Weights of a small transformer language model: LayerNorm before each block.
Each number is 128 + 24 x the weight over its row's rms, rounded and kept within 0 to 255. Layers, rows and columns count from 0. Numbers have three digits each. The size before them is the row's rms in percent of the matrix's.

# layer 11 MLP down (transposed), 640x160, rms 0.22, rows 70-156, columns 0-79
093:174134135138173156123092107102085106103125125137123134141118185116114116148119129088155125123146101116109121112169152108126101197142139164142123135133170138121133085135100117126135116130139123108102106165132148097107138179133117080163154155
099:069125175088125118152112097128123122136165136071087108133118133135137129161118133141109112127116162116153140141135131136185138119088142152130083162108132107117143155064138125111121098137105115125118150137123130089114143134169102133172079126
090:103130132132133138171099110119151117156187142172115149130116157188177135134118118158170142154140176107128126157109100136146150103143156138129098174157138121151143122112128137145172148130117108118118166093145130137112114119077070109164130167
094:137098100143117171124111185134145139086134098125154143131141141142117175124155137087117156107159121145119149096079146112105130137190122149128133098154123124150129141204142100129127100146125085143150127110143142138142118132126132083108145116
110:114128146120141099130149136138084164137135078105157113089126146091160149133078128119172118126112112139155113127101122162165107124168112110136112166069145107141156135150136144114160123103122075117166122134158191146127131097123115102153057105
091:095172108119080152100139105102119155139101130160145144122161128124102106112119129149154128117158111132111116159108097085121102128138112130061053149127138175137108131136163167115131122118110149129108126147128117132129106168148150131121114095
092:162124139106142126118156088151136082130149146160143151139176177130165163138146118148154133098112135171155104129158162124110135092127143128136143122108135140137153136141168112166101152157134128139143137119106091063123171128170124170160114088
099:115123064134072137125139119125088132133173141118088124104177137137127097109096112124166127106156151102110140099112147136131114135070115155091115126169135103099115146161103163118117129129120144106150156094134144136112131136153153110106136120
117:136172141117127149148120126146137155113131162097147197112122153132130116145169113113117168133139131116145164100121102149141128110141171111105130158106112113117144113112138107156121139141115154135119115101121142137146094095122081075146133117
089:134140147109129125111158142110127131108112109121109104078110117127147166133155142112147141132155140149159076147154141138121131106069164125119146111107139147131160123187087131076079167114111072122095121113123122115140081090088114098124092103
094:126131122167140094136114132095106111154141166093158119102133099103144174124147108115158124107163126124147098141111154145115143142143141157105151141123114154139147153131127164132134111126172137172148151123157133126174094081106089095115113121
109:158158123118123138171142160107096138167125162151158156106061094134124105124108087115136143113089141116147109124169167118109120153126101139116162090106142166086134112100147120158112122130098121123127079175146121117149114124101163139151136139
113:121139146128155101146087163100099113148105122117125138104115125155137114115119112127150110123135120185104137092087111129118121107143137093143127136136094152164140120166097170121146095134157157120115132160128087112145092134129141119130161128
092:140131125108131131135139092132146134112119114147125150109149118157097122136132150166165101119129111109130134085121129101131093110153147141179090124135156138123179113128103087139137133113152129128148158119175149137152105103157129160118065138
104:140144093120147116138155138129123151125134085121128130133146121125143152120148107106083152092158095141112123094136154138173128161145111089127113115158108107095131186124118134182141124134145122160145035128129126100118142185138117080133134115
117:149169122153099105142115130149174143126105116164092116138119080121139139094153157142188154095112148103151126118114107132136094110131167156090093131158154094115104129116109136153147129133139159154135120156136165126113151108116141133084116111
114:124097087117090158107142135158091154193109077119089125116135114129135154119139119168105158108166141139125104112127162140112110115104129148107114127112122153161096110160099182163142117118124119163114112134137103128130088127121152137108123093
083:117097120101146130133094077130154126142151144163130131139142148128097137146109127118111120150177171118122131141070108136107156172096107117111128146130122126108162095117141130128175122177144117145098149170116137155161125125134094115134089131
099:118107145153124112124133150113055141121116159163131127140136129140141115152102127152152088137131104162122114138132094128157128119162131123140117142126095118143160167134130125200172114139102132160128138174115103111123122123098109140165123122
103:154139126105091117087119066131106123109127117117120130086092156110115130114195120129104122152092108137093106088184105130155127142169162105101145167155138114143124179111153122115153091152120111132172082111107151129130149074163138124139111129
091:166129093115102137108144046107185100148123162143117143121129112107124134106129117171131119112093126122114156147127167119156128133119163105094098123162130095121120148115161121143159122104117182139114132116106153105155123127128164100115148101
097:132118067102143120127139126103138119116097124135140145193047124139135133140151087119123104143107138123126171130158121149155111150120116118118116076103084141130117139094153120140109139143156138143142148123145114093150145186125101104118102102
103:111093125123083128109165147123143118186152166126106128124116133072082082138133128114138092138119113122096107084109137124172113100124126105114132125155118092092134143131116136102121174113110151102083140121136142119097154132149129087140160142
106:131172105106117115119147121124116114138121098150093113118154129149120100107141118124101170099118156159085087137127161081150127160100116130151150105117103129060069107151125161123151155103111161098113129154122123125185130156100150100146119117
092:139151121112080112146132086126142083153132123132162148173130090110123138088136129135112107129152153137125105146092125131105149158078128130133173094118144115124098124082176097121126111129166115161145091149125129107132127197150132187139128127
100:096095127147099125114143126087103135142141121100139117130134111136115140133166105172128164171101108153104099099137137141172141111144124119139108140123145120082104119122128145089122122098108122099170111111160096140119089119124136150165143098
094:120148115139119127130083115077175116138109110133134146114141070121147149138140122116116079157114118113138103150165154118139126159091087107137132127120158131138163115098133129129157079140185091116121160122109126118151108142146128161146086106
097:127082086125143108078132121122150157137142077139142130115139128107145159136097122193091133102156140163101128179120100135176099084123140094107150132128168047119141115153139153131128088151132139125130113092165097154075116142132124133100160136
115:087131127143127092129102122133128115125138174141132096132146112104111142134132101085146132113172154180140087106111140120149132169104120132156103127108118119112146126153113127108105110112119152132117111155098153123156152171039083148134182090
105:136154157101117135135145140149067114146147182107158128070121152135129111126117105160107074153150114143118076059123112069126141120115111110149148118151079139136151131103149092136104099168117102117119122116144099163120138155115106134121107139
100:129133143133096091078131096138109160132115125112140148109131116135123136082127147120113117118122123116124092131110121128133140134132167124123110112124112126104078082101105135111105146101129130150120082109120104174088119146117136119134125125
102:132152110116141126152179112114087130118169118160128133102107110118114086127167135125133153114150107091131145135105142097111095154123135120117126137102153134113121117111111141156103171165103157122102105145126118119129148077146118140153151182
111:130118132165119131143167147174152125108140118145132131107088156131092170082117126132135102117144156130088108125130153122127160112134107097138159128109124104135125048155116138128119118127150147152131098137134149104103116163146112090139110189
090:137089169109145139131143108097097143140103215073110118130148145159121094129128131156149151136126165111143136133140113177153101142137135131108150139114158156091139129106141097104131182095166127140151099111128119149122115170137123141123150136
112:148117191097091151127153137093117134105125126112082103150096127124115083131127163123123105121116124111141121110082100134187153175125150163153135081119111163108119121127129144164163117154132147135098132142124086174111177077170116129140059148
109:130098112127143136121143140212137134153159119141142113097102120118133121098126133107167112157094127142141106142095122144161090146141062104117106123145135095123128149115132096134137135106095132101117119147141141062139137122100130156075150158
097:119124133123122129127140109181167147148144126151142094129141105101105120137150147079141135161142162136104134175095112133102137148088133138179160132153145154119158140133098164127140122149175132158121114165137150138157147113155168135128103146
104:155148110097171111101118133107145151103113106141080146149170140153139090178105142164157116090097153135112116117137084105118159113137129126116138135114106163146143170132126116121113084166111119108114125154163143120049134080123072144089129122
095:154106124116120104143126151136095102195112161160147135117110126133118111140143122145145102105131184173165111120143117147130157119172161086160112116129167116061139130123145167123124124146098147083157120178115131124154109160098122099107105132
091:148107139101125140119143129103129106187112130117109074176157122116152128117135132133145131116143129110109128145154121121138145161169113130157127104135135137123136139096142062128175126099120152133162113126148127158142110113134153103166117152
090:139103160107144160170160103121098137124094121137143143124155164124134122147158113164114128143142137113154194129100096136113172156135122140121122124123093156129146130102145133155132074150146162133118128127110124131141162120110095120157135143
092:123091125129165145124152179144146127138114108095146108182142171149157100087134123145124129136125085114144061181129139098108112124137130103148128142118136122090137135082140097158153142143107126125109142102117133100112124217095143128157112114
093:110137117136131122126107130130105168138154133092108118128170111130135129167140161082152110120145081141140144144109093111160136180122108110123076084129149101130102160097087122104158106127138151151088105107113149170127126104159157124122140107
098:162149125167140098082096155134106083123126084124130103137096121123113161063086162104153121140113111088148119130132148186087123148126134071127153138122105126113124128123102151169166158124138139098107152120100165097122104132102124078136110170
115:122115130163101110097129138139125122122129120150062108105124177066131118186219138140123121155124143151116106109134129110103159109135163119155132139120120112113133122143087123155113142120127109150116127157124103102158164063102120136154117124
105:167133117137111145122146160162088138093114111060102149123163118155149144118121137161183143112118136097103095150145133096071157131142129106138127118145112162160139131105133146138110059079117134137111141118157161147112102136170128144095150108
083:152134150120092100139150129135154077171109140146119128156118140141134126150143131178088108122121144153111121130109112172147132089076138091146140126102144158143151103125153120151093154169113136119169139156101135112107145115129150136170127107
111:147107133208105133139118132118095143183094118177148126139103122117129124136092120153166126099149109130112157142109130146094116129156108118097126115119139163114132157130135112119123118119126141127137168130155126155187129174159136131124099153
100:104175121131203075122145118134158179145123092100158124126119103105111122115101129094105119133160159118140144136111114127142123152084152140108112096153122123170106139144127141124151140113121091137127125079124149115129065106119140125106157132
100:106108111135190121130112127120110117110121101116135146110163093098117162135127098106126131122144113148080118113116112117105091156106171119096142162127142131131065066138098139135133105130165151091149123142085144076128119120141117146117105153
099:160116120144135120111145152144110132109151139138101114123148165147068095089131135104129082145112102133145128132088133080124121106134158167087126134147128084108145143117107159121116133110081152143138135147101137077089147093116098120135119135
109:088069091115140143175150117138112093112103082136113164153121130125112148147122083151151125176097177129137120149151147155157112102131128155134099143115088115139099095135129108090101077146120133106114176097141135121128140113128149127168134101
094:131111133148094124119133126184119109129112139152148146109130107105122133146100080078134135105116101106163135119084094137129134098150150109110140138110121108114165119143132123110128151128156147102146137150129145128123121174124145151157123121
104:130147111210142108137130129136204145138142154132104100142103092159122132137131135133137081117101128151122104098137146145103113118140101164144121125119141121145141148132092133136159113107103106096139166134150147097149121134133165131159104102
102:113098155153115113134117163127092170161108124126145106115067124131121121119165089142139103140086095126070128136145088091170119161129151115142146135121111109093148142106112119175103121108109132099154123134120127114146157099101141117116098102
104:106160102150093170162122191101137130104150078145151164128136136104119114125111150108112142122131121152094110135142093096102111137154141137106108102141110123167126137101091145107107118096099132120083096149121123125131104120145125138119083159
083:157132146155135142133155144150172122120116130127110095109133110177141109120134091104130145156143140125177087118115095154134130091134126090119107111089103094144135104100166166116119098128111098080105158133124132153142127181142123100139118101
096:121134105149110170127097151123122134108135110106102122134112163149122117160114147117138100160115133122171129088096138108126130134141139109098109162159134145084109119105132081114170182142144090106128155120173151086096082168098139092135152132
101:169158130123071123086146131168150127144144168100097120126111133125169107139157159132125152145155174177159118122151105134145071121059120175128163135115150116168127126105090175131117132133148127121117131131154151166151106082125159163101129128
089:090145146130113131104146158126175118197106152155094104142150081117126137137115144156140123121114130142129127118113132164133127149168099130157130097104138100107132143155165134137106167147096144149115120104162087088148104117089114096092169132
104:120133110211124120155091106119120098151116123140094128084106115137125112105110150143149135110119187111145123162115110159118134127184130135105160158144094135104079136180127119122135127108125144110108175125106121156141150193106124096116156137
096:140116090124132114093139104134124128142150101117155135130139114134135157139111128157136123103109124151155123163123137077181103136163087137131104120154123146158110131143130134146156132168107134163136186155098119126162098139089135133156102121
106:145174121112051110139127140126127106102129134092122148162143089133107116127100113109116088115147160144099149149184097124109130123084139126141119132174143107138102140132079131136133119134140130124141076083105095156126128122088148146078132125
120:131147099116165152135154144085108129076130144104103176171063119134054149122169134128125111154138145145082142155160113144100124138145129149111143132138136116143130135134086115127122130127128134134091140112130182115110139079104111151126109126
098:116154140102140107107227141127120118117164115105118128151118084136124105115066165081127132109149173143144116086108156104128113115139097128116145101120104139136139173182073151162134111143170152129121131148135137132115118161167103126161116143
086:121133144063138103098141129127121142146145114172145117168133112142148120133160121158156096110089107115125161094144148103129111147127083132121167121125117139131070128146106154136188107139133116116107177128088106128106139117108123134117152104
097:128097096112154137098158103112153121116110135154133134152121160102079155126127127144110141130119119132169119151145153133164111141106185176141137132139117154134117132096135081144096169093100082145096117117167126161085123135114107098147138106
093:165128125116144141160161115147106094136154141194134101148107135101118151139111120105164105120137123144121133147123171147103115132107140142132146152091135155162120153109121121173168114119152119142142104112117109091121145146101128127144120163
088:148122148114115162126127144212101124134145112127143094137111098152128155117143175105105085116120120116138126084098147108140147111126131130112144113116122108124117156122101164170145098126116126136102123130128145120164117133137177140119085110
098:119133135149132139169111087183117101155130134133126087084079120150102099191113125117124152147153139116138143124115133161075147136122124091115138121130071177120131089119101123126142109133125131173148142152084126123138164067076116108138127143
101:108091140130144139137164113101109141122117150129131122140105150129140102136129109058152130106142148130100145087084123139099138117114166145134103133081110141120111147124082078127135124118102113111121191118133120148169149099163120150133140098
088:108136144096150135135152092116131168175159145130089123171156129142122154146103147131172141129139172133133132116123171130133122108128092166092150134128129122110127165169135098102108111121103176133116109094166073131098125235144112098128157119
096:113152150129137086119148137132140108088144112088141156188090120125107081123095126178098121112119120109138141162150146174152113179106098150130092106148170139110151153087099140105115058115141120122125103156095104128110149154150132091139123104
108:138157111117161125119128163123109123156079133140154158125145134124123167145125127149131095114141132123128100105143090084129136117145076129136121142157153125156104144149110097130125139130129132187108151124124100101152111157190080118161098142
089:132142099159121121139148171138150130124146095098105137116117114153135121131121102082156101127155114177123118100091102110113104125138143121150103099131120162111147135095105167134143115072107126131152114111135106119074117138137156109075119100
114:145152170150116141168139133093098121168116128121106146139118101162126152111116101092143183122119063098123104122202115137081132120096126165139127147118102150151165143132147126116127125123101107111151078117129127117110123146164100132111153136
100:121123111114104116118069136109125145132121126106137125187121140124098126150118127118116132134126126074143121088113128133138134147093107112136106139070116094119118104100050116138161096125140167091093121139105120158103126116108109121161137148
089:158157143158162123128128150132136134106121126149145143123104137153150114144124105143155150099134144118120123108107145157145146123155141159147141121138183151135135082098176141119122128159136104143116092105162140102106170184126101146144093124
094:089108116092045129110137173146133141190092177147168100155139149096131117149126092112133128125083113165114169119131080149136133140126092113149128172120105161118152100091120119160124089169111076129117115148104143100128185122101123113117123126
100:121120139112136139096155155151152111133134122135093109099130129113141174095105099152107170112100093136168157136149128127107134122084114144131120185121113136133152085153146146100105159146112144121175169132111116076122167160161097176145131153
102:134070116132085141131125152099108126123148122098133161123125164154109145102103120127106162141138097118112112190146114116127097115127135119095125123147142107108128152114113172123118125135123159095134074118127108145151160200151142122147161139
097:144118132156090147131133095106136135145150134129123117137143114152096114139112149152077130131142116121166142121127135139117124166094125133111113145131093124139065123075122130115172163152134134096100147148135138174115120021161106121130083125
089:136103149113189180132098098162154103125116129108140130114133127142115133101184106130142128122154157126168080108117126166124110098137147127116150127151119133100140143106078106133165103123113120173132121097116117112107152105139158133110108120
106:096139137072165106140159064114113117120116115145148169101128155136153129110137152121110138117130116095128132124164147088125120135071094167142093151148143144176128149119154116111111130129109134131107140127062144103134133062117124156094166162
090:117128130099165118116133091136134138174141160169112118160130111099158158136128169133164127069131191144145129111107155132119123080148086133150144111117124121147133127206119150128118156119129110175104132142152141111151112152136135150096155116
086:128152138097135128138144165114116154143118109135122161110119125120106096175178120072134086118125129117156145125121130147149113129139126115166145131078130122048126159130164096101125161116136100134077157161181179133127120123150108162133174123
105:163103123126120177139159139215132109158119123136106122139138123108139138109133108134142101098082162113153152122151075113144144150090099154147122142193110136111090109083145138135137111095152115100168122109122144157124106135116123068112090141
# layer 11 MLP up, 640x160, rms 0.196, rows 71-156, columns 0-79
104:122145101121141130149178140159061102134148151129189087134116133115152108123129148169100122153116129110175121142105116116136142146131145147170099095163143095136126175093115113132192162122133119148130134139131118126135135106120116109127124131
101:165124158114158178123108128129160111156111145141118112128149150098078138107097079149159138098098145168143127106112153123179116120117147119153138126113134131136176161115150111112091114124069120125132167135123120110116143137129143143136097138
097:144142142167136086084144139100145142138114096122120121127113124157124101145172175140161095102125154112132078104143123136086109149104121090128157139117201091115111138116148125162130059147121125108083145134139126129140147088171133145172134148
097:162140129125183101165105136130115106082117136131101143119112093113155146103109104112096105189174150121110142114148167205106139173080114152157089155120167118072100135156161167098092133113153136120123096135091128078132118120114156118122152155
106:098105129128178116132117112106127156154156160145135127129128128081121166134149129095140191146166114162122093147147128117143142121084136100099131146113127114105102131151133126110133167164102125117122119128130095126108139166115159151117132117
106:144138134128093160098106130115097104147148099089137126119104097148179114143119148119131121181137116101074133161139135120135074139143134103073120140146118158078146124121141163100136126111149090105122138085171128134143102136133111094133143149
105:129160121150146175112091109122097110108170102122109164112138114105160161131165154123108099113132135105100070087156143125143152158141161107136165118174099145119196105081111164089142159149109126153165120171169138141147125086135132120159105177
103:162118086153143116126155127114167102117103102182115119143150123141158123103154118138120164127134097146117141123199099097110117112127156141122136143098154112139118143202083125170121129094131134081110172119110117156081087123137102142141136101
099:133182136185133109122122137119132139152105140137129100146109127106147119136116121105108175133124118131139165148098139109152197104153111140112117116103165126135090104092106142163109108143170140129108123154089136156141197079104145124108184164
097:094092121130168115161145162118168135128166129140106137123154161141124116160150134163134111093148146100114130131089138118108161132083143160141104150149102112111111142138160097123127171126115147143142116136141104129101102123202119119122114091
107:140110088130156123115155154152122132078127135129106122140155121111141141114121146152140124095156084118182115105110130108164136133098131113106154124123124143087108130116136166118123119136157147133124144140126070140114152125144128130136122106
104:142110142108149109130148134142107118132131131091095137111176140150156104106107143131152115159100093119115086146137114135167146118105127113124150130149123147120154112157111126105115138137189161158154124156122101073102119139148115142186159113
091:128114152150142113110154107103122072118153129128136149128119103077119135106119103160133137204143148154129107131103126123133123140124168121158119132135142091140105143116135161081143133112143112138153108123141151116147133123098079107120110146
100:146189169130134181108124147095116145112095135135158116119137119132109145103093127140124106118099154106100152120122124075095104114090160102156137144132132103118151104151124132122166166122117120097118130180165110129092095160129137112162103183
107:141114167126113120095118107099120119147101137128104108143138125116117139148130124129132122118128098110132096129195059165141160089168083128174090120113149151137120120153157097105133142097142089105140117108163078148125161101149122117119097146
097:134131106102115099124133095123191186126113091172168155128144108166163150112153126122146108098115115096131135114134155138124091145123142124122090149148119105106165130108102124121143105145108152130113150106197139141163131101102105139108102136
097:120176088132119143142110144134155101135118077130114073134094141124101124126112090114132117110102133129143153169125171128179107145100175125141161119108118104120138110162146114125112175129116152152102165100113189099121157129132084128131110131
094:134114169113159163150100124115105150197103086155156117099128149131157132104133121135121150134126157148107149165123085116127164141146111130117084042125117121101143145135167122134141096138103151124157134113118096130113122108183141163111119093
114:152137119167104135121137163127117164101140149112145095127121133132135125115144116123154106125070171108112133120145146131139107144122136088129161147136116094077126147130108136119134154086113131122179124114138122170110113141148136127184132177
108:149178135152139149153095147135125163120145124135122132112109109159119164111125124143106147113180120121117120104125091155091145144137148120095130153159090160142128155137124166136132138152099122149126154128133166172110111202165069137122153140
095:084157114118128153088154187149158103101122132130100132163133109132156092105124123121176144126101144127113168134142101141151076155083146154139128165182088135152068112103116145129133131111134110067120118163115144128124113110143086157116119111
104:152112115116153118103145154133151115114234107126119140146106139107101126131132117084132158162142096107121147143169109109141105125145154114113105090130157136081104135092118120141095153160120116110075155121124097080122125082170110141132136103
103:122137099187171144140138145124112097117090174109140129136142114147107148159154108155174105145108116104113141102120132076102095101093135099101118146114128091155143146075134095132169097151137123152113137116117130113121103126147098139139153143
099:145127114071067143099147142105154135129136083092105098108142132182102128131130137156150117137159152118132091191112130130126116164137113110150131130159155125095159117136098161116108127161110146117167128143125124111135130113130145146227122136
095:125126116148126153132123102091140098118127125116126115112144085101119135163142147110114102077118126117149132055115119166125103142126116132117163082161137136114180122177108132139131124118160092176177096119099120139138105079097141151144162121
100:148108161134120122099158155122120093155121152081096146197124126111147099184101118152139146124092105120103186128119158109153093092123108132120092140116110116138094161157109139113126140138154111136131126138142094134108146125105133138122125125
111:151104141130120162145151143122147114174177118129143106125130124121156139134109119176119104128145122081123139136129150127097095148136109090118126148072130153141116156096136131101129087119149108118168101093177119133117154164128128133181104137
120:152148146110149140073133123147116126136127104104138154167140139156135102106114134148100135079116116104125161106179124172122135144140156107153140145129171112121170121123120103150125091152110118128150111096124132127099116070171138139126114169
094:094138161120139152074127152100144161126090112146140126104113131151127142119100142130105149152143126123147124128144134155129090098129119153157101144074133079103115098135153197155100128179119136129120132100143143104141123155141159099103116109
103:106096117127192153125166106113133156131152124115094104125100071146125141142134118147100138161118121106072110168114098134058073105139149118147175153111131113100113129125145117119145096168151130148116167111176127092129138114088124135124124155
092:100105120153123122104128072150120162166116141103137150136153157122140168108171135125121135136130132129152145129123127108112100117138116098123086154105168140114183124161132092128107132091136088105108136142115133138139116155132086118159133139
107:131137154121142122091092144169122136122104127166107109141083158110095133150107116169126127108185180115108124148101136168111092118140125139096136176119119125082123119165157137117090130120107126132106113129149091140114100178095161100114128186
101:110152093141097130104116136138174132100106095136124170119111071116109205140136152106079131092094141126149129127112132075126109111122159104137164123097099095123126101122097171151146096167120142124125163165127166108111153134146153094110119156
097:135113157102113119090138116113136164119098104180133141143113131094154108130133163124127161112114134135098157127136095104113126136143153137137134149123102094110119131163154080138126108140132171157121137117150137183089159129136109098123128119
108:092098167135121102095143129150123123152146136124109106099146161105137137127160101184115157152114140143154149127094130137138119167137143119115163142114120118132127128125143081128156124127096104111145118103156156121159103086092092106070111178
100:147089106128145138101145154076108132152128099122104126139104131110135116124153102137112077117077129119175136080180116112143137109149176135124125126159098125108100147077103133114105138137090116139132113086122123144079137117174142164156147145
108:141138123123177163134160141131121143156096116124122100116122120145163129103132166118160074112140112114163176116121167131167095105124135176128107121108139146140133110112133120116060118124107139122124116097164074130141121092134129114172109144
089:122140152151163136124109128127145159200133129125142153152125118098115115177147166123153144126142109073134110165178125118120140115118126138120094139144144102144107132129130113190129113130107109096146124125139106163149154092147137107134119139
094:126142110126115100136134134138172151144159127133115161097086117126127123153136126111150151119156120141060104128139147092203124140100100107094137146151125081102103121142134137120131113120124176120163155177111157060141127120117151158139135106
101:110132118160101146111134135120138137135143090128106122126115116146094129110117173145131154117122150149077131112129137146135120124120118150127146113103159097174124131123101139071140187111112127108127167130166129138201118110127160131123090114
095:136132142128114124117108142123126135158144147134095109133117113139121117144103116121121165132112151159162155118152124136069147120093131119144125067184123149128141169088131094148106114145102097134131144082207132112136151164134147116142154158
098:129118151089119143115139153140098053120134144092128085182124135140142116128130105130119099098138133123122142148096138179099130141162148151118081105103137131119116143141119135132088136095171135122149133132099094138155163122094165093139119093
095:118128124140134117134113105137131125172132109084099141091156140134171131123138144121113079122165123096130144153131113122127129141108092111098148088099118166149162122109156126103140144115150088131125154094156157168142134115120143171104140146
104:186051153101102125147136138136135130103101149150120127129129125134161137089129115129154144138116119112150137154148151134127136116121164102138113126112123122084078117108116148150130117137152157107116124121127152135129129134140103107130110116
108:127122117119098102096134132119165092157133117152146112089080094121113099105144129125119139122119131136155101129149150058150127178111107087096103116142140102082139120149135130146111147154113172171189157142131074090165133132135116173151145102
089:114148135121113158152117139120112119085118089134129136168113085088132124111124105133144150143152151125089153121162125137112120131129144171083142140119121137163076154097099121124093109122149125141191128151132175130146127093163151116148136103
102:171193139083157151082119148120137128116102145137103115139151161137167119108099172106105074109129136118122105101138108169162150106116117150140150137096125132108114142148135102165136117138123123089093096097074156177123131096137120135159155134
099:132122113125111116176146067147133103138134123131108115119167174143181110119136142126140147122117090133131116120140122106102141172121136151110138152102142109157130141068116129145105159125130148089105142115155124144134119101110141141121125157
100:167137136142127151163177113117151102135098137139133109142085113102144142103134173125139143143097096107126150122156137141129110125116139104121111089089118148129170166077170141096147138146128092131095130158143099165171122114112143147104178143
096:115133110064099152098143126127149125156098140118153117151097118082146124141102111077092126103140147139182106154111166095130120116118079118102127138094153102121127140186131141127116121154135131125098151140106116122122125128157137126154148096
110:115129114125162114134151132098105137130128115129105131112104092140097109175128166117134141136123112100102117131136128128120129102131135102144098118093169150114172138123148117150144183122162106143163124104135132108109129098140164167144165164
113:165166146112090150126112125177111122142135116128124112124167105130123159171089109148139127128125086104120115126146078148142150096123158150117090118160108137099196128120130092099176098152142123114118093112157150136133097154104141140145109101
101:130131128079137105132120160085100084138132105144115186126116139094162110137134093108116124144132133103116115153156143137145122145123147120162125133118137145109116142131134117098127119147138114085148100150172115117110104141141118130107143159
094:154100125144118104126129102106121128145137178116144126130146131137133120197155150132142116134119119113127098135115130096138092108124125124174136155105111149115148221131127125172140107133159191119110131122121104136120176124109160102146091120
098:155076138124135105106059139158095148133138130105115107132133107140119150106094086129209112120125159089153155121130136123096111100110121159123141159122111121094108122152150145170129116132139139146162172155146161121126112140121107111117105141
095:105110147116098133117152148142108103147139125172126153148131142129104143161075135131112133123140174130144095148148106123123094132159149082139104155123143139134149184147186109111088176147101111156075130100073172115144136129130103113139139144
104:136085115137139179152144111116146103134137152137138099130138120116145161096163136113095129152102130126124089139147140142098125178151133124118168131120132128097153100119140168102138127186125144160078148149118113120138132102129109096102159133
101:108143126132151109091126143096159116188159123160131142115118157149161111096160056116145125111108114098094123138127115104158156101147125144140071139091110113143094125128147125142169158123107144120130176136165118170146090140142152159151126120
103:136137118146151139137089113146127086086121126109123144137134163152113140103133122129132072164111100159143152156144097105164102102077147106142148133180072139121158095144193107119110098160161136159145144126124151134110115106157130151149121128
106:108134143110121132090116144143148138157106121106199113126105139099125148133109163131124119175083148166146127116137100146164135151135124113120082153135126115123112163116140110160139113129117145154112151095147092132175144161145204151105118151
099:184119143134092104148098132151166120136124165108128096129139142149120158111130165142136088174065154126087139148130125132087099130125105162086118116094117153093134140150180141161127157174126089102116107145130090149153085141131104122156130133
103:139147157141114134140139141127138128119125124136149124145127129122126122165091126145112136146139150143092049106120158135123110123163069129106144107069128118102154121131096122123113151168146123161189171124174142135107098125116126120123130151
099:134131120141140135129125170150146138136079139163092108166118140126204098140115111181151134178135121139120137143087145102138129151115115141124130165097133102132092176132125107071117108111076117144124119173092143113104114120112137138159145133
096:079109135149120129134108107094121118147103105133127174134159117127172177144139096128111122130093111129142135159134116125134172142136141135052119145156145162132155151122130141140156116121067124133075130161123132136132141140109097157154116110
092:146088098103167144168125087151145134126114134152124106120090140128137150130110088121117135123139118170101148121138134149134119115143140144126183139131143129144127125102123070120125095103143120095128067149198107120133131122144115104125117137
109:176164112125142150096148130128102152165164104124167107095154122153185130117104137131148094091140138120096164192104135116086106129098089137144148133117075127093137125132145119134138145125157145173086160151120135127110147151110109167145141137
101:144117163097132082114133175116151141125103118146141137147128088195126120109100120126122158132080125101139086129105125126129102127143147131052142102104118091099104132144130155090107175147152182134101133112132102162134130185169135115112086125
098:113078209131115109117148133152091133108141140154112131121150143140159181115131121118122100144116130150143116156144135124135149145173128117144123084088152146133115181134121125099112120099143138092097155155135133110161126074116142112109086132
095:117172107137131118113100133096143141141137164142167111172123110167141113135144128143148097114077141145144138141121077103137112102132134144147091086159141130095089141125118121087079113150084137112096107107116117127118173104155135170121125138
090:130158137141113120115138174126141123095173113183137127144115145071112089141135130168143065097111165152114123129182122142138135102145075108141157133109066098135133103152118115107161126124098095094168098094112133140155128100121148123122107141
104:145116070150106121137100137132142134117128112163141139096133183095133204144133079132066121164117150130158151123147114137105132196142162126162100120122186149123131079140136119098130132113115112111148158116092146113128155148138139164073092150
096:181137151142136116140177101178110110153104145164171114122150176074152145129146134112140118127114129112104156119111146108122149074143136161138160109134124107103140081146155126165072108129089134145129110098152144125101144146123139137129189105
104:158139170129115098109164152124109089142129149108095153140141140137115144132148162123161137123063122094046084134141105133107150108127131124113171139134147117103152148142135137124153116121135121125151151135121116143128131124150113089128107144
096:121084127131165147131108106108137132129099120120126104127119156145107149144133102127125091130148143121133138142098129119137171138113120128128125046129092107152120115166137102126139146075140144124096142125169123121149123167108160098125175129
109:139127111142089136102134088157094124140125138133131109129147122148137155155107132099176107103154116098110129078128119118121117159141131132154069113129132163104095088064143137092127121176142119105161108124129092112127116138137135154106123137
099:104140089065132142117146148138147095136117140091160131161142111159139175113109128150146147109096103121091127152089123124145139138126141072131114145156125123127134185163107136136090149103146117103093090149124132116162149175113056119108104103
097:119127102156107106098102124140109164160123085164176130151146122116095110136111111162118133140107124136093055115092159149130088117151117113100110184133134079132109093122173126119128148111133160162102111117133133118174110175121132144122115169
104:123153124152159108101132087145163154138161111086155090093111112060099125120098181157141076167149146136105130152127155114128094124113114123086123149107134143146160123128134169158132141109112101127149124099096173127101090127146139183142118162
100:118166116105111169113167125122139157143129122120165135090152145130146154146117142147128155120115085079107113142118147113152088190198137128176144101122108107113131134083129138140128114147120141141127132080155142082131120113136111136102107169
098:122085090138118144138125108111170148161087112158141131123137128126141151179099133182170126156059115142143138173131133139136135111127137134135130150120132118127111105158093149114141094169123132107150127094161107132130168150120114178120114132
095:150127128117167096137140158148108136149122123115145147112160151133189171146157118138141092131095125128114089121097176143119132115138109110099134184022097106159101157162119120126103118078129114177134109126130134147138126179138120144174149123
099:149120161119104119117155089090123143130128103132141105164122115119117107122134143121135098057137129105130124110122147134156130124155180133122109142112181162085099122112155109109146156135127127090131117174145128133138074133175135113126101111
101:112148126133171156098141155117132083144097097132080067136116133155147130134159126117092156065146114160126131139125112142128121117120126138118120115133118166099123141114142131132098159168177081106117136112136098145127114169134135162138092106
100:133111128116079147090084159144136193121135142097158111099161105091153136142155139100109116109089115112112116145155104089079129146106149155096143169148122149109114177084120193092123136112145111098152107115145164134137132102137143111163143149
095:135151112158141164142130147131185105127114108134120090109098102118168169077107148111139161103103120130120136118151155138140118080108151159103136138121151135138117083111134156144127108109125154154102112137122105101106132136158160132091108149
102:106115157112121141148142195141140153120112139116121112132177115115174111132131156127121112110128141153121136169155112115144153148153188138114119106108117137145108139141101095142114128110162122097126134136136168122113111081168123156112135131